python train.py --intermediate_size=512 --hidden_act="gelu" --positions="learned" --attn_scale=0.125 --lr_mult_o=3.0 --lr_mult_down=3.0 --lr_head=0.00639
Each number is 128 + 32 x the weight over its row's rms, rounded and kept within 0 to 255. Layers, rows and columns count from 0. Numbers have three digits each. The size before them is the row's rms in percent of the matrix's.

# layer 8 MLP down, 128x512, rms 0.188, rows 0-127, columns 480-511
093:197085112060125085129127176149150129122105095103188125168142107101115119108145059175047118140167
100:145143148135209143104120081098080098144129191152132134081121157160102113156090178092148176105079
099:130142142126162101145101098120072129193090173125139182151109151172170137144096089097100185155119
105:155185096133140147115158120162156138087154134069143103153145094136055189174119075140160151106125
098:061086113102185126159141127160138143211114147094115075097134099093135129132062102139146105161144
098:166090143100184117066118141181123112098159154092114137196141098117091140136096091132078152151123
103:055131130073148172147105084120111185109153148110145117112151116077175179123158146069192054111084
106:091104074163100130133084148102092128164107151099121204172161114138083111097164153146086146140175
104:123166165135051117123121078106119133128115123137118156165099198148129130132166116056116172189118
100:118103171128066100112171073146187118094160149154129151129101139123071128146071132175127179106144
098:136177163153106089121114148120140140142106104106115132110112097145123161129102129159157040116114
096:130136160086130087169106171127137156134129101187052178116148073049074137081187090200087121117152
104:155126151131171158129105158154172110080142082144142101106188142145126075146168128200121134141094
094:122103132123090090152097124103125140166145181197195071083114139125087071169164148144129142121138
102:146094094102061143151083055120118121127107142028099144197149144130107153111153115068076157135150
109:080074126087142085136157158149153126067109119153215172117131068071072177122114151107124117074158
100:088171092056061117088132148150113114162127130130140120143159151140184095121154224076095103164094
096:188168118148142165116087136117130166120170196178119107139166156179134121123143089177142110187138
102:094105122168114132211144143128150094179099166152181144160139179150130157077113130145155101104130
099:076092111111110109116151105092134105150121149120085139128106104128194091146091123180124103111139
099:179159131128052106161113100145120110158160109218096156062104075110096150156112137208114160106150
099:132103138133056145139150111110105139092143154133106131121142128180155140163121135124177121131095
099:142152163078129151109158121162172139158122097129153141117094164118179146133047102122115185082113
102:158122075101081110157091103084188079166067071095115116106193184116123094131132118162123135191074
108:113085175133137130086126121137150141036107135123171201151087146104144192176108100155120124124171
105:049107164137139102096156120044165142126096134104106132054140074078141125092155183124107139116157
099:149137074118092121137176127105091104151119126101143122084093124183173111161131160126098138120109
095:133133106158140129135096052113136105167142131125147082128134159136106130173147176177182098131145
100:135122121117110145101135175182159131176105171124241113141145133157117124135187067103088138156085
100:142131085161138117093194151169141076123102131138154158139133126158134190168151232125098130122088
091:132100142139107120112100123072153089110169108089090114058114127079099167196105106167175167123169
102:143123053100162073168109124125109114193206115148054099078139127126096069115145145113189092134107
098:162165098137064154130152150141127139158163094155083114228105162135111149068158150097090147152116
099:088101123107136115103138123094120108143069109151195123132102097131138096139098136091070129106148
097:086172160104053105169155103148134149110112147147148179126127147102157118140162179081080138088073
102:102094129191124126122093161125141135077105190065134104098147156147152137109121113157144111124027
102:097129147138087118116150118142039103182153078083094120119106056161157139080082163103102075183103
100:148193121147103128148138121109115128064144139146126121187154149094106079150108109116165097100109
100:146129130155049138111117117076035166095112134105101129149136186116254104114133104121111131110128
104:163093170143166126148145149108146143070176155190168184119080149143098097123122200133133062093080
096:153123094084164086068067132129110148203134147070131146133174103105122146125097130121168116094140
104:163154163163185140159108109142153098113084122126094109071133135185156134090054067106199111130102
095:156122147128174167105221105118143073152098140122067096113085106141138132064123116150145104122188
101:148067092170028137083075100097134153113169119159142120075073102092124114176162144082142162116161
104:157106172156135142145123056163125069054156116137072103137095126105179193148106126135150123160109
097:140056086121170140148162064154156149116164077162141132155138090134170138162128125122094109091106
095:164084126191147145147130179143095154138158156124121151108062152139120030130133123122134138117177
138:115124086130173119106077192097076152100154140175117134096129078119133088103075140131131120187119
099:109154160191168069154130177123107130134122191122034119064176141108146131095059154166132176160092
100:120153131112082175167132166184122059086144156080120074128103173146203154112132173133153132176120
097:122120126077160149159142076179141185092120092102125014172149133097149109139135144114154154180081
091:086197055120081174153116198171091086138122180126095138103140140181143091131128128122132112163088
106:145151130153152124161121158146109142125140117124132195130150113122145111111106093116135124100154
099:101167068161093141188130162202079127061152134121234092131094122162141085139131148099171110121164
097:170170177105100130151121125131136115143192085081136088107128107206105103127111183132131100187140
098:139132100171107134111134132178109121123142169165056142142123183136107142151105164106142165080179
096:095126143142074170074156141106112132158132119140094096094173111124090167085179125140185094133100
102:105166174126126145108163125133126150071151109063176106089137180121085104174151151142076097042125
097:150070140100132149159151138159106160140098153166072126167201150123146068155056119089138058114122
100:159139120140170160198131096147148109108143137094184088103046108107146146163071159131150129142092
095:069168095079182120196108130115156177126186172116121131113137054072160150096133149157125085123143
095:110100125078153119079117171188103125148126158125133179092142104106108113127096113136071086138179
100:143119162153105187124097139076134148151155127045104117102115159138144100158220099128121096130086
098:114147159043137105094112086100204119168079162149082133157101088113093159096150128106156134125160
097:154184129115131182081151122119128126109152057130138109092144148094105164113116139116145155101116
106:159166128149164137140118129119108080111081152088141161142175107164132168141119142066136172086186
096:114087143118201141095135095134127198107134118129059112101171116077135112057182100103132128079123
106:120139130140119172093136133180237062089106121197111139138158072188138152092112101138107107152102
097:173120140115110153129119105059120117133138196124108120112168150119182145113137171139164115143122
100:179136127094123106132178123174096109159132088176147161110101124138155127163116165099154094127100
098:143094161093125167116158139123121096191090166100105080166141111118075111144139103104126153089077
099:156145122179127133139170081142122164126102086161110126114139221172167188104128069163104190160176
093:119167196189060115171101146119140155080105110082135110157109202106049120087157063162092114087090
090:145136101134083144099134143127161157168159153143066163126128151172104127156106065134163135129119
100:134119195128152077199118166117141085147117102142122144167110142130094087117117123088126082090116
106:099124109158080105127158127130099126103140158120170145140085184128143150158122156098140094083092
096:170164069083104110129137115157140164119106121145152150145110136162080138122174123095123141090173
097:119181108111168114189104127129140137183131146113167088121082089100147092081153093095150142101102
094:164115154139176076123127179157115126157137126132160131152162159123092145094130110109130126136157
102:172142138141166129167152138149135149204122165145119157132125151142138103126085108160155127106143
100:110088149108156171083075155122128126093079099130182133112134140095164098110101135100116139094113
110:106130159106132145154132098109142123138127107140100143117113099151120122087105121140146122103079
094:093125098198148141148096137127077143147188091133139155103168135154158113138105205160127159140156
099:160112189132148212085140120155136108123134110204171149085155155138146106089146158135109145170115
100:144126108128107133081146146144100123155130116067116145163118105109181199121142119145126158116151
101:131111132124127134116080157178116106109116092122146134161182125179126093144141193170187156145070
102:152120141152087093133108154131151124182058111129138172095162085052161167208089103070134122158143
097:118147071160071112092119164147191115138093115091178104153128108185159180118171120160138149091112
099:149123141106129133169155123141111122112165099138048121127106139165075170131174150133129113138170
102:122159138121143176119160161132129181160153233045130112108181148161137100121127066097106124170093
104:121115098101127126070124127125153149107144128114175152130110136111070162161083061174116153144151
098:152117135132131146103094087135160184121159082155153078150131169150148149133193057140111159141176
102:068149127156212127072152109095134083137151125134189130132148158159082142128154166154135155157145
106:086106143144058103108119141133062162175058144163085147060146119129167124143131098117091118141228
098:099107094160101101187130134126108133139127097121125114120074078080173121097139074126156122172141
105:137161137139152100114160088069123167178116139126184095139085134113129158056182149158106154107134
092:117054113113185093100105119111175150094133132157127085183153142135102088132141195145035141139183
103:080041124131116135187164113143098116080139186146136139136093144062120101103173169146140168119171
102:110070117143166141093148089112155107145086155123155095129098108054053103157129090128105134105168
098:104146128081083086136152126138107123146145082121121069133055112155149179204115133103125160092204
100:137126128080166146163117096071147141156117127128117219255118107171081074078150074116159103072122
099:108173123082125136099129152189193134076142114149175140102077097173071126109209133114180120157131
105:068148168144131081100119091109125119165114100134154127124088113087131155066137112116126140167134
118:144183150178159176137116150141081110041140100133052131155157162050177161102114112162112106128126
107:136138157136175131163154135163142140166174119129144190187146132122158091087114098181124116137097
097:177076148067102130103115106085179135052135087115100094123143148092112109149185158127102128103156
094:146116140183146115086140171102091097204041110079094098093130119078161141155110138113115145143135
095:133124069120161133150138136175145107178091089096153150191132163117155048142174202128150167106109
099:111065091126135138195121118104099115126115120085137107181179152090136189148182102190125166129171
099:133169158116142122142065132101118105111124128135111173138129090137126076104112144178104171151157
098:091124097168214174108145121147136151073167131124178145136120091101122123138129147140183118139124
096:156159127119201112114114087055144132169150118202108073122165172129134129115158139154116143130088
107:114123164167095055158105092077133110116092109140097179144120087104108129236038122091149122063147
093:165108126136185129137135131115108123098122092132122152094107128122165126100098124157093152147124
105:151165105122128124114112076135108143095165110132085116192194161143089173149104117116223148105127
106:135073127063155108061120100122153147097117087137137141104147094212106107155129122154138091129101
098:112086133142088130089098179095114142032143139153129103128071115051119115148067122087136121157105
098:109117166153132123120139081107113083063134103118092114168164138101134138113108128108163088114090
097:135208096102097084128143135137122133163095105204167174110100089126158114125199086087116097139085
100:088144111126110104112119127131148196150146088043118136093164145172138150091122099110098107131100
098:105130123147118128101119122091089109219104184176173181113073119098080145074119137167101143153142
109:056105112124167102109151178115150118067119152196085116099104119138101120139088091120084115086091
095:158157134103127194161138174132111164088147099165164147163127111131148130133120180129112159167103
097:150173129105191106162133183173148133142152174113100151146141149139150115121186147144062120193145
096:154185099183081163135101201106109124145093136108129031175105065166113108177158186091041078122153
093:122108131089092111151121115132165116095075103142076098052149129112090171123097165121114174141159
098:176110125184159113122135150127078095135133079096110103149089113163122082148208109153171115173133
090:111095145120107130113134112084104120162137163139163040092107167181098134166162100077152110139126